{
  "num_hidden_layers": 16,
  "num_attention_heads": 5,
  "num_key_value_heads": 5,
  "vocab_size": 16384,
  "norm_place": "pre",
  "tie_word_embeddings": false,
  "parallel_block": false,
  "init_std_o": 0.00585,
  "init_std_down": 0.00363,
  "init_out_by_depth": true,
  "beta1": 0.95,
  "max_grad_norm": 0.5,
  "warmup_steps": 472,
  "max_seq_len": 512
}
Each number is 128 + 24 x the weight over its row's rms, rounded and kept within 0 to 255. Layers, rows and columns count from 0. Numbers have three digits each. The size before them is the row's rms in percent of the matrix's.

# layer 2 attention output, 320x320, rms 0.0252, rows 148-235, columns 160-319
110:110128089118129145162098150114135131144109123121103147104135108101143116147120155130128149105140136127165149099112126149096108166118137122139084110102130095119163119098114110114121134067126116128084141113167134132087142131153075112162085160144131144136164171114097139137111132113111077165113160115179097152148107115119137193198143172113165121120134160121149123151134128112122131130107135118135130143133175137142124172129107140101093155103115156143133068153115113097140141132130117
111:146181151083138142154133123102115175144164155082088102071120154122107124125143148132146142119075174111098097107125112105119152104094135117092087172108126124102156168136159143125130098098100122116116081135134113128133100118099132106129102125107122143115129130145102149153075111129114167143145121102168157150158135110129109100112163118125117141086118152108151107123124120111145093139142126136136170139137119114148147148084119131114166093137114124174118136111108150110127116109136122
092:140117093125120111139149115143099112135124114096099126121147107149156169167131164108105173106135114130138177144129173123076108160118124103135141079131129135077073078113133169118120116129083157182132112138124148142128149081112093151081155089143037161114099126155166141087125147116117081146143119154115120116170112136098174138146150115128139130131185153115119131125114133139142108140149081110187133130099180144137123106126159143110116152137103105124164105139160100095142121144126140
109:081134110112163091172134158134099134170089164097159109116119116124109113167159166176125129132154113089189140150132148132142167123131089082129121118150121123166142155118144157160109128136157111101084118131155144090154085115135124153129182116105100131125123118164146131104144127097134134128085157130107087101129135144092136148117155152143115117126135155132117162106088105116127152121178104095138139139115106156168057130134115139161125137143133125131147154156172148152102172122163135
102:093128124147135123129126126156118106142129101108145091144124145103090139138146112134124130155139128151099111148131142139075112154142136148115128118170103159150134163084093099144123147090145111122119157151102112132109118144080125113145150129088150103121183098123088169198170083129184085144151119128113140123077134161161120080099115120162120136154161104140089173103128061172129166133170115120140158121152118129170095119133152092144168116104162107133122165098141124075125135131120116
111:094126133142142147124113133103098147120143143142111139132104158125119119098136122174164086114116115121134153151151132203138171154116150121101183131170166116119151108152110140103150142098123083120080083119107145110083113136135126100142144149098119107154168194098143130138144135131110146140116118144087153106118114136132112129145083119140100092129121131135098115143176124142165104117048149143100140096173150095128169132161142115166129086116128096140128117128087123138136187163133113
099:175121147135099146108146117118167114117113086114108103125125107148119148150158102116135139121109082152139143153143114177148151097101134127145136102177153120141152083148080105120147139093129107148118131164112127141143119141115124102140121162135201101186170170110105128115139094158123136094147114118109167149149117137146146099124128126109121104117129117112117103120159174137125119134099133147108134129112136148096148084130102102114150124153142125128120148088117146125177122134139106
095:076143127100139119121112115091119123123127129118154098133130140092084132113116086107130105126084108098121114095115142123101141121145114122156097149126174125136077033106133098184112161135131093178168125143162148081130139129181097127079110100149142178127087123124161108106069105099118119141107133110104115126125089116121104144134091179124122098165135141169092127149142156103168140147140135149121108113161111123129111115082155130146120113097128108173148144140161096127093131157158052
101:132117116115157152137121123116112113141156118133139094161126103112086140085110141140151158132091133150164131121121114122125109089114099127136106105091127083144124110154141133125122073156127146124155128134103131091093162080090103102110128108109159143161102146177130164114107155135096128140127149096169076132156138140136075134130169113116174178155141105110124140155113098136131138138153079138164136106121163135164113125145146154130114131124119121101130078093121122102139088138125094
097:101104129155116173131106129136135122140106111139110120141085085117120118166146108106119121176146110138162149104079173130131134098115092080145088113126127155120099130118137155150139106162130113161168155122094109101152141103122098076112101108089090171129146130141135139126116118095182132151138113125124126164146129120101140119155087157139138147170130147165134138115123174100121145162109094159182131139089145089126109084103087108125149160101099099170152086144098082113128118134116099
100:141100146112141090148121156122106176133132182100168118126132131166161142164125117172145108152131137095139113131126122150144101119170115137103139153162091094151116158118139146120106145101120113119116147097114147106105166112133136166116181117123153099135153100126114140083154120139138116109128131085107114145154114112119105146117117145136118164142099135125126093133112145118112139188123087105115165124154108158148142156119143171081139142135112128087151124113122136157159091120110140
099:128141121170112106145098125157128099129085142120109173157144115105191082118151134100103170141129171084099188149154102078153114088136118148133061101108071168085099165142163130098120107113147141101108136143086109060101144127068101090147100138105152060125149106128097103150113141115162167157147115128164126136138127086116114136106133121114124161133120116174156159148091128129141146159179087166130130114097132135126104114102110093108135120117067146157124152150137097137089118106095133
096:125138106128147097126111132106189169139126143141116138155090145116137064105115120151132146126095118138151147145153128134131142127152153145144127101121082172094152157181123118088105136173158176116126103157088072144126173134133125115149076136110115134137125121139108117134126130111136137124102130151154118144173130208120157142129161152144126117110115152131130114093095143080124132140161128158135119111103142143092107126131108145090124156126175123120178100166109089159120100093152177
088:149152138125123138122147136135125116120095119144114149171160138126145124125135141136116146119142155103111171146146151190142125100168146099084126128190121165134130170171121211093103135099113141133087094116093120120096124157135134111114160133093136107152174118120105149110140058131129077176125126138121133103149125098144116163132129103132167129123137142130120162161117103148126122155123099111134141108099126097137063154135123105114128132117134155127098152156139132092125120135112106
088:126146121112122134157128133098128123162113135183146143160119154111162110098130103120165124111117088081127143107149126125111164157107159111135139137119131091098065112109144188119096093117080145161096053083177125076107117139116094122127159147146091117094155187120111134162103125146128125188144101113113123117132152114134155131137094105138142139135133111141149100146143124170152141151167138130102110110106145157096122090104132102106120154117122153119099144098166128143063136108157090
109:111134129102129155143119151102106105086133139123136117121116114117138067131141099156129093092119135120128144150129110104073111100157122128135110098078076144116126176123121087104161156106172129122101149117125109140126152109116144129147150146116091145125127094144090144126135113132137092106146150101144086151108160092109135124092112181158181162169077115187102159138119163159114144075153126159175115150121120092166111123108111123132109128133098120101177114160129133134100135168119085
109:141111141106104134160155109160142130130095147108131154107122127122097161136166120107120131157134115142119090139106119079126147108095105160156133163092125138140131112188124081149088133174095105104139134158178111124117095122151155137134066119158131132071100139133143107149099225146118163103114144138104149107149121133114137136145126098111139122111139146109111127128147094129134125101141133127122101125126143151113106135118126084131098131110132140157123126169150140122158153148172132
106:163067161161103143109140094113175134135094083100136134125154135163117186195104099130089095151129122110101097134157143132105116139103142185149125109142144118131109122089119104160131123127104131154161131156107141144119115114142159130124118153175114132134107154159179124157146132112141123120129117107135116149107118108105096122153136123117097137160135154148096157108075099162175111121139162102107138132116144146146124136120160168108111080108104127126090155134117158079131147155121123
101:126140124100123152119099123146108123128128120154153154143131131126133106100109151126105130106157197147111129134104128086147113140148084128129072121143137151061128179096160102091134135067135121138180124128110112070116166110083096044159129121113129152150190164141035152186095155132146143152126122138122117117144121141112104141117152131143158115139152114119141124126162140123119117137127153142145139113142132144154146138103127132126144139151103122151113106104127137105147110130124109
099:127123130104112144142107120143130114128165151150146120148102109118119136122152156116149105113117180129112121125095125151128059137097092124111114113126147119133076135155107165128121086094125165132144114142129112075097151116120131096107124124137157114114148150124100126081102146110114098132127139079118138097110167093137136107121162085155125176149103102108095147138138101140142151111146113147109161136130134096167123170132140135128132105160137087100101127075107131133138119150123137
100:109175133133171114109125114126144140140141143139110127125134084085116105101120161107154174085111094141127149137090106115141138171097144114147142135082140093110102062142119120105104087143092173164107086159180125157133141078125125162136082146149137167101083166111152109142123151123124108124145119126114107115110142139142130117082130134140119128097111103131127122111107108131121140168143158104116103129130123167100165159147112133085150135108166133107109155126126158133123118114109151
088:131136111126132135142114112107128113137144138126109187125093133124170118159115117103140175152145160135090120091115094114077127110163134096141131114124136163115103125108090096126139146156162152082139128132094114116144136122172128140181115146114128106109120098116101122100074142135157120100138146126109135104103160132143115086122136101148146132132130106125110117166155106148109127084080134122114118136132095131121125099132104117144116099121091133112087130117133111068176119143092109
100:119111106132167107118140102092124128147138116129167115110135104116104127141116118119163127141143118149147133091136148143104089114159112095154105087081162099139103124082118111159112124081147098131179156121148154102185128160140133157093154142158128132118123139098170156139147107112152117127077158118120137092128138141136119165166111137130115109120123156121133118097106132167147104105102160116138135104150130123135133123147134145185069130142132133130109106174094056153137152199125141
103:172163138154111153117153118172126145125164129156130107170121117138099132108148111108124114131144120107130172145126132084187057114181129123154122095103103149103134142141134118084115098139146154121116153108108130136174213166101080171127115111129068156104071118133179122087120144152148126159137113110073129116142151194152132111120132126159169145159152082141122173140118104104127168175115102182133114140118183114144120133164169127130134128103163065138130134102114125176106107142162122
099:098138137119137093125134111151095118144121124154082156177116112107156117110124123117123159162138085135160127116118127113118154124095116076117132144111121132109126097155149143131158112157102111132124123100175135126118151098136083108134084124155106136153112140136118169127087145147101153152136152112115155116118158092184145088154139146167133151109117107129131162121098122162102181097167150096107137122129094118135132153123129105139144156170145141112090147137166139143089129119115132
102:124144145105117158107142111161148132104116095101111121124157123116166123107124112114138123129138162159098080127100123077140119066105123102108103149138108151116169164185127074124165155165149109066106144122097099121181124100152136119142120099123157126127136112161117148106112136144145166073154130118134126135115135094130146118141150151108172142123095108134111111097121167124108123125081162113144126138101127095180139118102089089152135151131136111150144132105086121150129133140114091
098:149120067090135135151105130099095116136123159120133120116075131111141129087095117147122151093144113179164150143160121096169081111164108100129147118138148104152148146138108158130077123128102157115138136095126092143146112140104083147172183080153152090134152152122098143145145144097105144127101118151124147086115112148127129153120090109149111138120151148127098125150150108141105148141132118085106123140114113132132149112158131108132139111114114145104109157143135116102088158153173131
096:145117113172091110129142149147104150087093112115093131101166086141128161175146112145122105148147124163172121080155118175134103165133156092079149149136146146138165161091109144122156147096124137128144172132080153126168150124104126136130161133133141085149162133104091131145139103121134114152111131167133109125090106112132122171157137142144107117153123154110139113103110104162108130141099143127119164173121133098173103149126147144140095116105133114152144107117146116108140131147150135
115:093142104130132071163084151102122135155089146088110108116094139112136140134117111131124130107121131141100149205185096139145150075129101143130199104190123089143137132145098154074157176105123171122085150119092121158115081157144146126164090120090169124176157149196092132139146081136143103175092155150136101159102137150091121152130143158137102102114162159109133117110089108130135108098142156105135121136119132153121138150138150145128099127162116136129130108163147140120113155113157142
102:138112147136116116127132128169133142121107122140139111108139109147143150150150142153138102138113123082155132139116103162124136132116103115134139122170137076151104121108151142155154105101163110159101094134176198095122087127138100164135172102112126116128139161139105092119173111136087135102110127133108086140105144092145100099094139134145118159146133123133104153090097113091115128101136132121134153140124098117180126182132167164159112099110156088138133122134087137082136125144109121
094:121141142137077148121132082157114116098126052135114133140161090142168124154157103105119116130093119112112156141103126133117118148110125120140151124129161126136125104125148142154112140091113157112125103149144177125075092125122127156092173129142128139128112080114123090088143146108146122115117194118129131104129123096127108137140088123130101134167101124140083140128107180152151146074133149125106135136151126098143138098137143097132116094136121140104141159166140100141108165157148112
104:146117104176107083116110138155168147150128111086130117084168140161135121141119136137077112142120167135079087119102138082156132128153170132125082119114091128075116185103174135139135115149165140131132118118121128071126120131120169155111125125144101112035117111104138089154143134162161152093125163109132130133105152110112112156120144150120119146175103114153134152148109146098158174131141113141132137137148140141151139131090129127095127150117138148164153115116151133193112087133116114
107:154117161123093130146135155136116124088128113123134141102146119141099130093151128108097113096115116106139134160145078065136162126117104112131103108109071175136177169118103127091133183105181101070079174166103084099127129130120129135190130140110122058113181114113090146165128123070128107141182105130148169138146133136169129098142148130114143110121096109119143093154112159148080116134079131108141129136150108138108128118128091117102175128148132096122091130107108168121163077109116144
093:125140123119126121140124088136123136154132095126142125121140162093128160158121118098129106123104111130134118141158114138126130130096140134142170097131119111124137097153171109138093165111102141126159124120110164146143094122076109087100114131167144172138099142123105172122097137118129121164082126147062144125092129148155151120098123099109120115094146124123112146127130132126180155093128158123118090142167147121096157145111160147129139092139180107123149147069158112107128159132163125
098:114147181151109097140109138147152147145155083117116097124165135134108125147138139110107124174097130127144125168144098144134131121133142129132137178132110167114089125147077153128115112121132129108113144128115091104115144130118140135127121132117129105156107093114148126121152139144106148107125116148132118176148102130102141141110141132093118088128151173153146148102122126130162109145122146115130125148130139125139109130098107092110139139103085148141134135142152099103108145111109110
106:147116170162099112113090110139144158132149120136109149122111141124159120119133130132116137118137150116110134102159115128128074133134153159155115093103136092089124097122145117132175126111103178176178118121088165103156164113087103162096087129153086169163082128133134078151078104135133100125149127122149131129149106138102095164132101125131156129119104142154146154132084117095113156128148104103172118145084143146141066131124121116151120127097086109155153132147105093142086116126122108
103:142127163152085131134150152146128125101103119116129122108126138162129143146140091159082091116137132146126122119130118114132150120155135109103115139131121118147151173127178119133107125139133146110144099125148101133112143103104102097126151115105147127158151143125118162162173113113141153117146067136113106152132127130149145092124133131154113136150104111131150106105161134092121104139138087150149132136148134150084126152102128155123154133129140107146147118072098154116132113123110120
111:163097123169091116124156131155117151131118107133136117150157143171143140135140128142110118126142130100174126145092113102176060113139107124131125111151139096104148151110123138076119165106136099106147140067123137079105126176133085132126095081107190121166145176159080133060105189094134138091088149114129129132160115148106154156144162146133137130136154139111128111173152118139135152161136126126105153099146144101131130136133147146123102121102124169135141098140175121157105118151170118
094:111126095147126118149069122129137106126142123094114103132086177130141129099134096122102148139132123119166143149160125179151162140087141076096124142187147115113131179146104154128139093092097108134088101080126157097082121113140120104133154166106171064175193160151074103106156148157105136137145125135137144147108118157108120099130133140126122110137136152133163124106115115150145130135154124105167140139116135154154115115111131105145149113125115141140117138110133107081132130108124131
092:125092134156142091140125081128133109133147163107157104137137148150087144135107140084120104155124130099142125140128091171118082101108152100153121131135132128097074101126113157176105107089121103122131085109160114107119129159152113155133140098118134104142191144088131081091070147171075129061162123102140146122138105113129100120137118129105121107146149141121120110122148139144159109153103091143136120130133128134136169102118117088098151114109086115137143159154110141114130114176121110
108:142130081132146074153113178108101105148149147136097140134125138077123093105058152104125174090104137134148160140151128112131124143126132107138139124128140131149170175115105097115150122121128165150109160154148116141125106088107114121147135140144146099095138120125094158159121081119163117158163144114133131113113138092159138102113098123176142165116101076150097119152147101171126154140134139127148156127125096102112142102115118090108148118133132125118098139123111144113107117121106124
097:108119144131131165121140168159154115155129087153145123130129140165134144110160138122115132136113174138133120146129108175157094119100115102064138134168112118110123152193123156093156095080110129145086094068091139090081178161115126072093131148108115161185166181149089109086140150138108104176153112106130104145132139113109144147120147101125134157155121125140132112126102103116124157133166125125128138140110119120129102129091125172113120152141107134117109139113154154151093106090110135
089:144123099121155123123095075095163162120146125111162116081173168123088135135132144153140108114089103135164169134165097122119132130107161113131123113110105121119133139158122149134114136129120146092060103141110116131130127142135093137135129122127100098126130161138124091137141161127120103168158078155147149096154108146112126113130160090104117112087142142086158112136100147140100104146139130096169139110115109163108097118132125133094143133109121145158091113164127124070130102130130183
090:115112095126116148127148137121120128164117152119133148125114111088158126114140152131148191087132122106175153086121142141163103181149143132116108108105179105137144133105109120122134142091131114106112145117106129105135095133188120125105127156125127072081173155117123063145125128124111139173129105172097165112147104135134134153113120119137116122110165151137158100093099091112138125131137103140170121159107135155127115169117128135129169117138122097120128129164154122113122109127107150
092:124122093119109117147096125138129122105129143134119167153118134122144144135138126142121143141155120134122101108168133163136130184108119157089141109166141154113167140104100144046111102095102110140114107086085168161150156125134118121093129158135043182123127145088133131123103124130134091124128148145137137134128128093119158167150099121122142104144158168128147149153119159149132137115137122118157105142098189160136134132113142140124102118124107107133139136117196121100115113116143119
103:136118152141125131109121128147118144121112111147094143158137122113142106159131098151123138126171141112128161139134133169105083158129150167116160088170129123162156121104134097094159142089127128151081128134128206116106108149173155160076150150129101114139142105146126105126168070121147092142134105132091134112157133133163134108180149135141146133101153121101156134090124109093152084132120083144131118140089160130139145120140110117162147179139135138109106096133156159127094095158142135
101:123098129118168144161124142111095106129129158147140167135109110131101122135133154147138141098106089157125073098140148084089149128105146102163151113108129161127131124108152102131119134153150120137172089098161112173157091164133078157132128147166132190088106156092150095132152129097119096114169107133079078117129169096137097107120119112150183144142108094127114156135092099139082144101124113115149134146132132122196130132139125124126147154152115108109111143122130152131120129156101109
097:138125129155115120132095169164107107121131147128126111148129105173155108143113145115148121131147189128138136110130141115154075144131184173119140133119135128158128162136148092140119113126136098136156144128085136174124158164132089174151081130154148116135149118102115087134133123169125166123140103136121110133115166109128129093110110097122126138127155115141150097104127127122092118115130131148156124128085108118124155132106139141116173139163157101100115113110161128129126114094118133
089:105149113127167141157125132104078109113125146102093115118124088084124098134119117165149154121097153128140102126157121137109156116114094169117152154148120140130148155117082146111131101061150101110088108100117151080108152108098137117158147133100172137131191168137138177138128154147147110096134137148121115126141112123133114121130102127167133127127101143125097132110122089170057141098146160103118102089129104149110102124111118125113140119140146155120100140142125152099113131071098149
098:148142189129094140076155134163166125165133119152124147165185148145148133089159150127125111123109113129138116149170165167174131196132086164137148087154142172160108133113098121118093093091105127151111098125075175125133110128126142123106148153138095131124183159115130113171164115119141102155126138138108117144117123108131132122153099141135126156156112121173116124149122160122153130116111131139161145144117143095142143098135112122148096095130124083127142112102103127144116138156152081
104:147134123142154119096128111121142158144128100127119131120157132122142125152124170078114133124118175121140169069127152118119145146138154150087116156120158105077149135100150136080160145143116161187139125147153133143130115125115099100166094145099115114143108122146153116156083067115142148157136142130138159124151103112126152132149150137152148093082132134097139110138152136125101101104120158091090121119145117123108124133137117133091137143152108147120108137157136165081155145118108128
102:172138111103158120159138147146120092130103110152157131099160121137148133131129186175143149085142153137131119161119145157156122143103140139083138139177138139142151183111144106107142103092101074117125171106115143118120084175129140114115154147111136092164180143165083173137166126121085147136090136128137126125111150128135135157138142130124156141110146116125111131127141105125135099133128112146081093123102148147133128130144159147114093149136130113128128111126127129141129134156135120
113:140120109120130134115146187144096114108109141127126139118134109136101122119101172121114126129151104115114136197170127132116188164134156130133180113182100154134168143179127162095134133159159134111070134146072098137067109094125136135147148167069119135130122141136162109132173143129117124120134125135100093126111137118130120101092093145101152100140152129129127143101140097144150126092109175128168107131148142132157137133140133121131113113137123105123121166128145138119146156162109083
085:115144137095154149138108125085106163148141155111106096111147139127053122116130123109133066131078097128144153129106105143133125129119152134136119102130127092088098085142119135108135130135139140173111101125136151114089123087126125136171150131147128115125150165143110138152085147102111165126144148158141117127141124184124120139139170129136125111118100100088078150114116184086122120098123123108183085141160176160136119147164125137132135160127113099130136118106146133121156108122144087
093:168118166121146117096133141145148116078123128113124160126119139154117115137157116123129114145140109140195178137135170149161111133151121122097110086145102109139127099135116112108101095141128112172113145127122133120118130137147131160136154143082095103093097113118149115091109094122119102145171076132145120142161117147140076138117124109134106139158176121181162148134123132135111121140177093133132144134089081147109084158099110150157127138099123101146125157127127134075125113109124114
097:131121147130169123144144114105145127127124122112117091131147143109116123116138097115129098140131111131098139194160142134132091127102113174136106114128052128126143139113111086091123127134155126137151129129134109149105112134109100132154133104116161095132134100162115128170160143105141093144128147119131101099176123115135179159139156129146160132114118137129097147160197099137120124138125093130108147087124138131094151115131105128113082134120115144145127128132163109114124137143147069
092:145107119146148131137135120125141132121148143146117131120126115148108110147133134116141131129121129102089090109108148138153116118149156158140140177128146112153108166125159135139136112137128101140138116087137166129096123142139119138125140129136166095145110139168166146099124128181145138148135095139081111100130189120145140078114155159100164158144201081178112123141165082173145139153100151153108099104143159106129113151155122113153136142131151119127069167111077123148125152134154078
092:131119127093135123141136145133140149145115157145119160141117160115123108131149142120136134134152171086091101183114177078165152091152179139157151169110107140135118154174176163171120176138110148091100101106124119109128108147121150159128129116105079153139103117174129129127142161139139164148117115122118117110155161114124213106158174140127154131094129141127145129111101096145140144132147125112148109129115137154108099107134102157125122142147116133119109133152158114122136137105145142
117:121125146139103132103124128127101150096155086149122153127145136155143144131111132126134093157114129146117192107165079077132111109143109133182073082091108158038155158160111176109107152155135167105146142161064058109143187091044085113170129117101097096089137092110095140164076123121160126142140123141136146136133081102124122116134104110113104124168116129160108149121125154089125110152117110119157135113159111108143138116127108111109121094104109128161158144152106114124155119141120147
107:125135110129151135121103117104125153160132108124093117093124118121099088133150099143164150147142180075158208148116073111138122097178099147129104106100097101100130116192133168084115137122160173153087126133138103102082202095117090169163130121083119081121141090123111105111094125114124106161138134122086090129165105102091145133124110117139111143139121132131152140142117108109145136181160099135115151117135132150138123143139152139142123136113091128128142114124099148132153117138134147
083:125102149131161169108135131120140114146149123125143104151117127120127115160127112165140118170152134143121117151173136114143106104124119175080121139092078158139141088165090167146162129134126127101108192120071117167189151138135148100125106143106126093171127110160132080120119095153127119134150109091149112114090110129120090122126121144146094131166127137170131166128105125105124162140148158106141132117100117116152144167151147135123138098085129111127139153129145107131118105112113117
090:134123164171116098119113129127109133094108138096120087141182110147153109113141179142136143122119142122135115112114101108143121087160130148124133122121152136113149128138110074082160153128125145123109129133118160161150164162133146166077108156141108088152089136142145099117081128139151105091150111099150123128127089125126148134121140167110118147115153134159179105127106161124155114174109095129139131108081101125131146113105120122128130160152113165128117105156162119136123110158101125
093:136103142089142127146129099121098130101140135154090153132120139116099117122084108114123121128109111145150119127122109097147094128152073094094074077126107170138181176090111127124109136098193071078142132119123080097146155146119105146168123119147158137102132076100116147097164134089105117108158128139106128135127128141112109131101142136111142129152119106110117128136135137165099124138110164132118139097108133113153164109124138089087163127147148117158100130119133164152153104131104134
099:141100118114129134149149153135128146123139147139120095131158087150102144166138159187137139129142125088168151128104143163136125154108099127085121123121112110161108073133127134143085109126105103122117112094138174095132118102113091136102158137102091181153114073135090153127144116116119140164115141110131129115166143128166099104120145095114115136143168117111138104131108128137170118155128113114131145168117147160121123156147146161160123146169119099091090159089146163131166121141133130
089:116142126150125146121156132097125157145118109131136111129127138113178168095128110160139164110097145175156109100123097106149144149118113134131151151113114192101128132141159125105107140148121143136141111113149097166115149116098124127132129179151137070129184137096115141146088162137126118151135140118133109133111138139119098146169129132118151168138094095116123154128127140110123132145103112140103146143089129125161134148150155157148118144139158127119084153100114124202145111124161171
103:111142138118124163127121166092140144144145136117120120113150127102077108130113143147129135129137157124114094175107170187155115134139137175132112156189124119156116139115127128107124107146077120179160124104123149126085150102132127114109115132099169156177139149180149134148140148128156121142129102141102129111132170129118131097153160146148150160149162101097139171128114116108138133145136133112148134120156145134135117126139116127130122153135113108144116147114134111150113113160153144
134:153116130121113168106107125143158127132156125147099113139077149100119102089123114118130122141150179143082140122130168121183113101160103131081107124111104126100145158145144182121094125127110164105120121076101102138145174141102128105071143086120148152113157162106085152146154123153211103164151118104126101115145163121104161105113155167152185176148126080148113148142113167082108158164134091163167123130092133141141100118127093125093153182149115147141150123120160121178112066107123141
092:082123138126128124100126101129131083113171098183154164147137151159145120109132126114108162101136108121121120135122176108158093116154149140111145103151117114105143137178124115070147132126141146123085127151068107109116128137137175107166111150125145105140154142182143111132127126163135108110125142156153125077091124140141110114164128125098147157121102091123124113149130157094120132113089162153161087154161141105121134110145124121155142106142142096130141130161116100122108099132154169
088:145129158132131134155130112115137140133146084144128146154152153108158119100136173120127113151113098136170123090176146164172113118189125126139104095113118127100141144098114142150155157093164167124146124149096137116184128132162159147093145144143114115120130113109186111071166094104151121101152139109159134109095148120108139126123140134093192155130104107130104104144111191140145114153134144121178146124099132121174186119130104121108126151150148139108109126127142136148096084175126098
092:076147148116088166140172138092118123139152160151115105159126151143120079093127116125152119111081100102104138095136147140136141135145177108127133111136151161097113132132142138084140145171175133108123158160078106125090158087131112115124132116120145142149151147094104128136141088100075145128132169143127136147128124126072096157136120150144135135166156164168148178118128138068116124147123078146173119104087144114120143114113082120150139164106113141160159108163137072157150112119121131
101:112148138127113133102139149152167146093139129119095129121147121143134149152139089141141106152111137118085107087087121076125144153148140161141124140107137124135159112124127130141115139165141143126119150159136091172100139096098166144135147116137104109092087102121120129147133110122159106132184141143154108087101181121176059094125147101138162141119126083108110169082120145094087096084105125094168140150102128100147129108157100139169142114140138075089124142138119146079104135152121122
101:106140123102105133119139146130119136143096118133108149116135082118140135131120122134126194115100057059156171109134127118122190160158128119115139126144145114137119126131111170070140112156153168156091119152158150095123110104146156160174133134125123069101100150114147142112138072106116155098092130123114130157143097164115135169085095118132074129124146178142166085125123105114143159174207113109113148052164132188123116138139175127095127132085136125096157128078143153138136147087161149
100:151133102161146112138124118100092092119129108127127117124165106171100108136087151156111139122097112141120104122148106146123142136079121112115157123146150087169093095134112132197140114147102106149123120153164173124123110147143144120124104125170144145104119177106132131127102163111125116149112109142116139077107063138147122133133095091163083098104139128111146111130111127117131119115134141127126140098136133183132114144179170130095132141172170106133137143119074158131147169112169175
091:137116125104139102146147104134085089102090147121142162101123139143131132111163152162122176076169134110095148155117136120113114100155122159151120109154129100137109124173146110121156129106118137135130142133141165122127128099154150116148127117121139142140128116169112145107122118169111132101143096161120150166164144157106149123156140122091129094109157144110175129109124110113159106130147125123139109121121149136143133104111083121168160174084108160138117090145137109107141107111128129
089:143113181167110190096150107130154133105138115106096125126142099101138134139173108108119110132108095128101164134131155148170147127125139140117160139148110133093179111142128140167111111166118148150095122104155117138138106107124176148143157153117113076102119098122153076138150126156150153111114143111129095133142169121159086120111138138119139157120109125110094139139126124108157109100118106151135133107115159108128146133180164177112091152159117083130159136144096119183153137175123153
116:169126081129127127128149123161091093130111105130180129143135114159173110137116124149117133120137133168112101134181122110121168117117121119168151143114086178105143142137136116147111158136101123075127127097112117178142154080075164102131147132141082167090141111109123159170143153143156114143122121129103090154140105142101137169133150152135146138171144135150089136144168157126147148128134082139151140141135167129104110125099155126129090154097116126146140080113115135120108110151179101
094:113152115130107188088126132149165127133147140174082130136119131144143123139118139097151135130119129116149098119137143112119146114112135188169154134129099149124122106157143157101136123114172151105075181172160093154093088156151168161170051116143141106109125121132109088135099131138118165138148128119076127067135119143124125110160119108136148113128132115107109104133114144117140112104068133082169145170139126121141151139147131138133160089151125106129133121144149113107135140103124128
101:117123157147115149114109142127146108105123127138092120111147101126129137108136130135138124129133133173118127104097156105134123157130179091092133116139165155128146164049142107112117146109133134119121133100141137133118081153115122123106132186172049102118127116103111117078151091086124149099141116121107128121083142132144138113127145124114150103128150100118074144129146120159126138123103136107159085132151139120130110139167139183127115122118146109096111135142144138126122120152137113
084:080134115126115086133120117165125131135114107102120136116119142120149118156124120163105115142121136139143136136128136132156114164132110137130136081133145150164119137109139145108113149107107126137154141156081143129130082154121158137135100180118093137126148108111128107146114121139089163149153118110131158117102153106176140093159105077109120123086103104124122122093112148151150085081099199097134119178127118077133148126149141095159136095175159100123121150098097114123150145101138147
095:115126116102146107119082071143127125135147160111112125118112104103118074109115139108160157124152126158153080115134157153090106159142134129120150097109135132166162114080120131124111159096149102107137155085107144180099151161131108164115146173136125168121163103104128106134145120136161055112127138159141124094119144166118142101098137133150143139093122102086090119115155123133114123085123142135101091099176118141103097098138130125121136171156127151100086134134121176090175112149124128
096:131135144141127153122145120166136103081092167124147146125159096111107127133152131130123122149155070155129105119196109078110121155131064078158106061105140136133149126079096117099075190094121110078105125117128113117133141168156097109120140127167125141029130145083126132130111142080141067155099135136109108104107139135142119153099132122117124134129129123160132133153108111151135126133109114111055106112194113144137158148142151151092123122103134127106112133111114160125135149150126157
092:147118105116137111156143157136119104137113147123128121079153097133125137170151141123138136087171119142076126152100160118134131169090175195087162151149151103187189099078116147107152106097088122154126157132145156200090118173136150165123120155096167154155134118157100090222141106168124167170101127114139123082096144145130142119134149105163133152108116106111107116135103133144104131105175116124126110095143142152150139136123128156106129153139133145102139131127135116140126140075142152
103:137137161156125136142156135117123152100122104110149106106153180139115144128117100099115079156091130155178158131132127146142105102114084094100145084144092119132126119161136136088119126142099147142138124112123122144113140113124099095131171121126123161136141127171098174081136125109106111149136155118078075127128153082140157139150138154114213120148139115112087163096103136131118109105124125120131101147122166088130100150179132147139074151121105092144116152113129102122143175158130118
093:100145128135150125147147162091077102111133172122164173126109113116101118139091128184147136129105134179094090093177125128130166151150102126139141111149112189124126120122116131129121149125109135108148121134097113160120157144156179101125130149106111145084156074121132113170132159149133098176143121110087096138153114107076122138121165143130132158148146176163142137183137110131151160169166087165147151145092150100136088137115131103110095159098081094177145128148114106128144136140144078
096:122130157122139107139129131140114131097131118112125118138132128139131113119177122122115098148134097120135115118103135105117153129133118135132134115107117178138153147132122122118126110163166103095161144138109111168157139114117133118126140136154079151130098127145176166135125162148146115126154123115152162133120128134146091107147119094129126155116092113112140098110090158103163108113081128123117159162147138101160143122119129167178119128128135107110142105066074141117137100152111133
102:105117133150138067118066142113133133080134114103111114104106119151124133127132158136139136097153195085153158137133119122137112117132154177139081138148123127117136194164154135128162107098144121147170119127100136095104125140083083105150109146087172076152136134165100155154150119166132168150098106155135134113137131119114176139126112114130120085090118132127152108111109128132093124105136148091088083141163113160109113136110119150120136126165163131101133157146149130160115153129125126
088:084101196142153116156130097144125124121153154133139103147067124126133119120176143108113115117103116145162141125110123104135130110082133099131135146139190092094164116131153117095152093156111100141114118106149078081161121171165108159143095118155128133139123158134145114105078123091095139111143134087139152126106173093162136142099092107116125135111127107126124145150138166130143125103153122120115110168124144087116137104142124110115094116142137111137123182088134155162080136120163118
106:150147110088164141116100112110147147147132068150123115072152179116136171139132104164145137107146144103113143137115124115099128139103168131094146157140105125108147151116148141116115110130144113131105111094134153131101069126105137143171154142116154063143111107150098139110129124113142136118107149096131163085102111132140133169168120166157106132125128163148144106136122126116175172163141134152108148115112116129129095140101126107132083130111162125140165108139103096152077128149135116